Part of a small language model's weights: width 128, tied embeddings.
Each number is 128 + 32 x the weight over its row's rms, rounded and kept within 0 to 255. Layers, rows and columns count from 0. Numbers have three digits each. The size before them is the row's rms in percent of the matrix's.

# layer 4 MLP gate, 320x128, rms 0.146, rows 271-287, columns 0-127
116:077168140083127177120121104092118164125059080087124157165136128122148134164136146146115114118126112125125183125073209148102036129164149132064157166141127122151156194117191077150080077120077171107174153128153135096137172120090178127146161146127128169157235111112113114106143173161115109134161092113149139141091127080143153111122115155126120117121156101173134119080170120158145145091139
102:140136161126123097152180135156141110143158141131180115124105130137155104163038147133159131166069186132151148066154170143179088152108127169104137101139144065104144145167135192134105157065144176142141162100150032079124134090124135132153158141129124139085098082156144145137072155160118127155166201119092117154121121122135123137065132143128132113087131152087160078149174157166219128122118
100:126139159121170118153118092138097108189124097133121138150166107092170138065091146064173114151096128190138135145085180121103147077094092144134127116207107144173129112122129098168126098042145193143133158098162099133160150137136127088117155081069105147092087166171115089102092130105108155185186152065158166075126147109130102093134111167139072107086131087183117133131172131151132138155108
084:047091103059071143110100148190146122147147155179125141137103190048087111078104100183134087119122125146182145142125136138179167126065137114156115146143108086133129178153097102144083131070141135157165151082126097165106138129064121156144071112165119147133129147099144092125096162080174072088144152130163172136131158132143105117094155136113169159105121192150172128111157129193122142116152
082:129146108120133184146148163054117096110108127143143135098117184137172138143146147105140130148131101139124175144126118138111142075099124163153080139143164191130155077144100119149150105156150167099134153199132129163117095102102061118186120092159093091190132121092119147079118091140109063112158103094167081082196151139150153140131054076172108145177126097130160188119140113181108150045145
085:061134107045159147154116140143168172114157131155092135159075109089077139119197147137081112137140110098166111163126125111148094118113084134168098176146116099109107119121150195131131120172124165092116086167168124164130112133131109148143127189161101096149114112142129102136072084135171069155140083164110108198170159159178098205105130099172112145158179197146114143165067131145116141113151
073:143113140144140099163105151114148160175066179093126144137130048119121126135113103075163136136122131144120131116134116127140170163126096114165092134135141091098171122131115141109067080155053094109084085068126084126115118187118092137118117108078133220062078134127081140207130087144167125067065130138143141063140130113120141106137121199133122116162119169130170107194167121127135126164142
086:110139110148149079107152084155166158155255171150153171139117091143140120061073162091113124114156148140151113138132162159120106157184135147142136153100095122145146112169131168197088124138093144155149136120125150200156137126159103193138115115158124086144153129162125157130180165186177111056082154155139159063163152128161126122143114150138119155118120163166161175156136126097169122092110
083:095101069099149086096137077141172108151174138172243091176161134110121133136119100119111052126090099091148096150108153122123146139133112105135163175112109168112062190105107131143147110171115116172105192064083145112090142095123115063144131148102145146109122157150113119098166089091116099114124178105154147116158109160091178112133121168107141106121133113210101107167183093115151134097141
096:084104141100125122195074122120143099160149181107112112157078142095123077109226147178143142099134168135152087090125071119173065125072091170197071141130139178116110163092108115127089145170125154117107102113137166172158107128132117108182129116098138168133094108101125163159150160077141152146168090115153125173114104057095115123097172091133128178106117097158138205138110142105151133111146
107:097097066110144109138120119151126151114077187136113139136128153118149156110065166175153148193097113150095135150121116086136156078094124098106123079106163104113123146160122143113111204158097124131115131104147122179145144106141130141173140146100188067100103181107137098184137084199093113101168163166093102066125174090145109123145094142176161140140148084175062196159152152124165099158185
116:116082129120126128135142108106140114139148107115137163120159134154141141175066100145096099154138064141145109111192115135157125168115079098042147144097173091116076129093167122107122087173110152090131198157166086154169168100112138096102127125119118181118194194165147132149164146083188149181123122121144142050092107145135122123075146128122072114132110047121056160117150127089129113112170
108:128163118111166090142121105150183135121132096089181128124129129058126170106136125183130140059129137107135108149166118128120068184108126061124083160120097117120113161118177159073134106167086122133092131109169148128064168107193157091169129123114128126133096148171158150134117179089167151101134071098128161137178147208220079123113103140184133121117090092074124132125112154150176161150112
125:091129099126142185159140076140176128150118062134133122141150084117147095082106168100131098168102150152133141104109132169167122168174147115120121100183130116090088173069102088125149042142114123157130097098103182140152150119131186077168130073206166172143083109127127110145170180140130093208172147148132135120077120142154117117147096127095124131091129083131072138104152149125108104049092
102:139140106125087160105131097166105115164121063112134105080138100114162153111157152076125148126154104093113083159120142118118168104114041155153083121123109133100058130113177123122072068141117211170044159195114108121052107185147126152173114131110150099109103108123107146194105117137141157144134104158157102139139152129096141067146136105092119120070117119147137113140153109125127153039078
101:130124108178142144142111100083132211115135137135155176089170142185150141131130105128165115114089155093136145137153098090092139146119117140088135163121067126139134085084120168087134078110121082138122144149099135167182110090112113147092095142088161187066078149200179151164112121115112164102171096148175154040119133121123139099135186134086069110194086130147080166078111119113169150120104
092:161151127141113154073149097155107066100123131150146120078107148166117198078137121128106136117174103147129133091156112139131114088061175147122160125188135087102143161034051129200176111135100125148128126137099084105172129161146047115151063135179115162112122165129099141151092091113174125109128074120148098071111096096107162166166113139136096094115149101146190147166102149149133110153121
# layer 4 MLP up, 320x128, rms 0.154, rows 271-287, columns 0-127
112:144125107092117111178105210109083118148152130190167099097145150093109077112157133139072166101177167122156109139187163128170116138127119166170153098142082131116092127178159140122126134153125122132066099107118095133140127145118177132101133081151048095166075141115192110183102133153200129055160120141154129102114145141120141109111161075149181108140131171143132097177169120148198143183111
105:133083148116133081147157155173159190103128144149145068153155153118151105152081172092158095191073141117156136052158194147122205124131148153044110097126148159148140153134138148128138128119142141128110107071150092061106122119139164173159129150145119138126112177154174075129136116107155113109123141157104168075146187126130146142139097131135138187120084058198130095136101096090160084150167
091:076054176058102130201130134099207157140085146112153129096117087110142100109095076162090164166172069111126112090096113141155096154150102173170187143129108130135069191142102138195108130151141120167149096144137191120065148104098145104165094148167138136137146093114117171117063156168145117100138116115106116146128131128127108099132082124159102106150162085150186117142120143177106087159131
084:100119110128059161176160092191189121093187147058137159182106139140125136116129133105142105151142081157143160170099087113148144160087071086134124194157143129128131144154107137082099122086145092111087111172116083116092120123108117173110128121060129188145122147187069138095182079113108111141107118145151109135166137140139140112118153107045173166186130174112135133070089112166119089113110
095:141144094136128155137175162143165068103138132137120120137135155136125075134142117119107102074149118124137151177199168194050121163088153157101165144126112148096134111129152179150093117177182178105206167172136199169093137147121109175098098125126124074123160129072123175138115100120090089095136120124114154111139149171136142111137142082145158174109132067070080150112211102131087131134165
097:148187128137160105077106079159117184087173121165090165105129155142124106102145113142142163159124088172070142180115121133106104097071195136103082161158133121112116059123143146082179158166107099103070143193149136198104174099165123113170071139093154057176101074148144108139091108133087108142142077154110137139137148153117145148162139099130082141184140166104125133082079134146128141108111
094:149152085088110154159163131133103150140130096128194093157076153135135135114140115109101081070159158152163131132119093123134118053117223169163107118119109175137174097099127136104125135143165161111120138144174125182098127067077142163189165176185132108153113173130173144107160109103045122142156116142128111155104161099114149146110074078100136107128106080113055147161073101116139085174117
104:133116195158098129108140107164085132125182072172076089147140122135079078140094213093098150150092162159074114163127105137143121153145057161176109123093109111121155123173123098150132123187129126152161113146172099147186115175127120123181138137142108114142136121158090099120066171130146169084128100109100220129132132129135062121162097111145126147144163167121187099117125112097122190066100
090:176131113115073168125146138144154152154123111183064093110184139125088158134096146161145101151110148102105118082206162088129135160074112194067088101112094161174160138113112126141127164122156152138078146200115086145183179170126135124065089162154206111167091116119074152161148120159117119138108066104144144123134147128103110108179138151084114130129130054073098130110120147095126112119158
108:078103107148021156158162121147166142144111175110131091092145132121100038125128129123105171149166148103130115120188161141132141155080090144115114102070146139159064165199146110191146101117109101137125115103121122103161147092108091124127139084188168175167153183095127108117131172106167128062140163118092149103078131121120150141118164127151135132067152192146105096173113150116145104175096
113:147149159149104125177133147111137089110167092125199135124084067141108118099158070102160082107168113119133148114097104127090085110137162162132174165104112112119145156109158131177136058111148056148145130124097127100110165148137161132160117070137094149174055152125087164053139191141126130082095114079186153192115056105105112135101156145077119129118162133113151111087112096140159169098085
111:164149124105136131104097133165127126126103115086134080151151086099110107068176103109121134141117119085164076123148105142132139163165131111106151081104148080143130103186152119111077138132139100104062136048147124095140132188092101146142105070145131112134127173033091175115093109155179130042179099131098133104112098134175160087068144104080172125169148083149126130158193094164133148142110
103:131180102180129115109085081144152113140158122075162122124180160062131127107135137197162112091119126130139145128108096157102107133095090076163113217117054071123094160112133162104118131163113118081118148107166106111083178130186127066139125160136188105143121171186110123122101161096141176142162096122141157123190176164163063088067090144137143137105137136103142132077115143141174138105133
127:155136084124128158146154132206152172171125128143102110150150133078092121128125118148151186083035080129123132107119164141178124255162182162107075086147149145151125170133137136187148094170135134166144107168102130153131151124096177103140117147145100118156116141112174157144135140171122102145177134170170180097169145179117143158116149136146107123113159166110141090150101144146097136084110
095:106186141156076143108084108114130132074063121102124079167136145164107109154094072094145095127131162167104135168113135162155121114149151093105183046108171094098139134167076128140140127132139106114211126119149141135153172082115116153112166090144140121177152118184136091121169082115144143118114140087077148099135115131190168165135143197167099184162182159134128087105138164105094141183181
103:185069138145149142158168094068138104118149180111119125129085090130183152152145095067133131096144139152136105143135176134131117172144062119132074068112189073128172117136163141089137137116124141102095157128137140220109129166123132161158165175095136151134130114166112107144139114193141131101097160131222118095045161164147137097107128130168146153110157113109127163112069104166178145167098
093:089139127170132141123106101090137117205162094120107174132104107091121116084106100134140175129157110151083157154120159126127122166131164171165109075124121140115106106180163096135095156171095175138129157112115118145099116113158133133106222154150130104117172058162158095164156154159126139056186130065072116164206132121129089123172129170099118137177143113121078039104111122161132147150080
# layer 4 MLP down (transposed), 320x128, rms 0.14, rows 271-287, columns 0-127
115:150119063170117096091144167111063119156159127165137088087059123135114124111117096119114096088136091117124056122137124124124201112099082134170060139075102153189094156120161153047155186131122130106058139083078153122150156169120150107104115140157130119123092138120111132109142134111135138131170177130152085084160138139060160179144129111119160107120080133111117114150049107098068098130116
103:131140185174120070150131134160102164128164124114148122124115162081088114095080150120181146114120121196097123101166136113100069116089125123135151157126122158151107104174130144119131114081085136111190094162109095102094164073138135105120165099100121104110050120103088062138086063128129088155103191093113133143107130146189111085100114154183134143120152073087144171202108097132196168100146
103:185136125122120128110061153191078092145132136152133106102120116105137173147163138176208139083162136125131126188168148159185121159078163128172145119130111076130109120150156086144124140132153101119131095124153131160205131130178207173153146152090147169144109090137193163047173098083108162105115164141133111096101133156091068118161157117147106185139134140095153128082179107108119151147104
091:129131106162154134145119119127093109111109164121072102131100109137127185121101070112071144164135128150119177181100073109177070113184138095100126124122128112078198124138134090051118106114177088065087072214067142172118127127173128052136171126160112139137128103124105089110121109153120135109117120120142077166154138072098153144124181081067089144135125145142087152130126122105133079172131
101:094111149149071098096141113144169130112136083179077086125163155165145088150091171117114149105143109141155180117118137209109106127141107130097193102146075168170034167104154144118096140090138126135163107172105201072113132152099143107098142096108149099100129157167067124150112129128124155094104138121123126125142143147156187130178166140074118136050117183162191153078152121125171112103121
089:143130197130152106144117112192118107128125105103153099134162143115120110179198147153186068134145175124104168069152133053118136135068086136150190136086105121080183126107176105101102093152121195160106149115067151089118093126160125186134091189171117149133167208116110167151134114131167131102101155133153139144123135107147089105163103079147152153098152182159163089130156126154164153128117
111:135095072082097163143100171162101110129101116104225130130096108141161127089104092028132113106132139159120132128172142109134167100131220156154119148107197094095130158115118080092155119161084136127099137045195095143142152120116084160113109124133103097086143158102156107162129145122118126154114127107151094146155151044101170100115095152154118101170125090094124111176110108174137095131172
110:068106145173178126166118077122145156109129162126087129090141080112122097154158147121154092145176163156108105115106107169116120136084107062142135150082101133141102151087151130156126115138124169178157092148099136126154108150147151104213111149105122075170151168153115138092077104126124195156126101140122182166194101142112088138125194076117128163082170179116172138082167182125152164056092
079:096112146118097156117146128130141144183149123158152131104208164078077079112135084078166109103127108111172065155135119157153125145104087122132173149141120126174129190109093105105149114129127183134115172112156132106155152089089135161135110138114157153143086154151085153115131146111173114090103173083119187082189149114176118099162103161108156056159124033147147082156079190105152170158141
077:161118058098172132200107122132082112114100138110152138116109125127105120131188136183131167138177162102141163118133068137144051137133143140101166107133093152067196106089171108111102194188122093081101098179134115177148119120183151113159155160155116136137149128131143167178186083186092146140111114140141123138092092068060167157093119132130082125128153165112120079126143177143101136163119
137:168142138153100147137079100144124078108173081138113123105151084070146075109210130125132151121136093130173154112086067145096078166156122181134145129150099129069144139158125115123132085104167100121185127167141132108124076163134132138117162137141078172167133103131111188058196171138108135125099115098173092174120098083128125163152158074067121095060159132130148072121108070154127103153115
119:167093101146136169139136138177109181160128101092170081107173100150078109095083133077162140181116107146087100127132145139079118105131071113076131173116093145143108151141111147111048119208140162116077086087074129070129141127087059146116120087164137139116117165157085110115149131114156075159194158087123118135080119128132174098132137153105169142132068098136089146147096109142110061162145
075:129119180115122137153071132149113132126095171130104118134124121155094176112127090089105107060151098140160181167102144086096093127084127089111192099117166116188169095168130109149121163122119134135124118138112203129134136175124160117103141163149057147119115077151120174110122055126114110083113102127103144109118121234129165118121132091086103130146108135190104104102113198106108121235145
125:158168101156187104114047091132102131119107130142074173107128159032111138121165091151088140154136112062138093137168119106139130158109185092106135173068142156173131067169104105114107140138132179144127150134134120133123114166096119112085139149166155111094180118161143183112134112157148121089139052109160131159170136109109165169106145138183137148143095122095147138105130091240154136140092
101:120118110162137121113179070095120112113078175108157140081135104090089155150173123129075147186163115103098136122095134121139179107135117166107146148133100125113160119147071158155141093150084183178082144150143046165104103169102150110148085120159100116091144169134163095162144168228169125137114132157100146140120151118072076143099098140138125108072108091116138146142139126191132124043064
106:107133178141107135148167140171115135162164117054094157172119134188093167135081125131068157136074074112118087084194134136189097147147092065165151117152154093153118152165159125129154108131025120124147138117113155080125126116138159092137153168148129084160102133092084084076156133104170087121105132123064145131080087165113102114131109133124139132143133112114155042190146151152147144133166
086:121101126144128124174109154129094113139143134149089160144119105171109129128183185111087166161075133140139151145165137108145075137084163175149094159171151088118144123132093100150150222141101132092106182086158081169143162186102121076133086132123138177068091135155123112174130074136090077127086142039078084161126115143105134121130112107110141082190124115071114159183155133144103111156169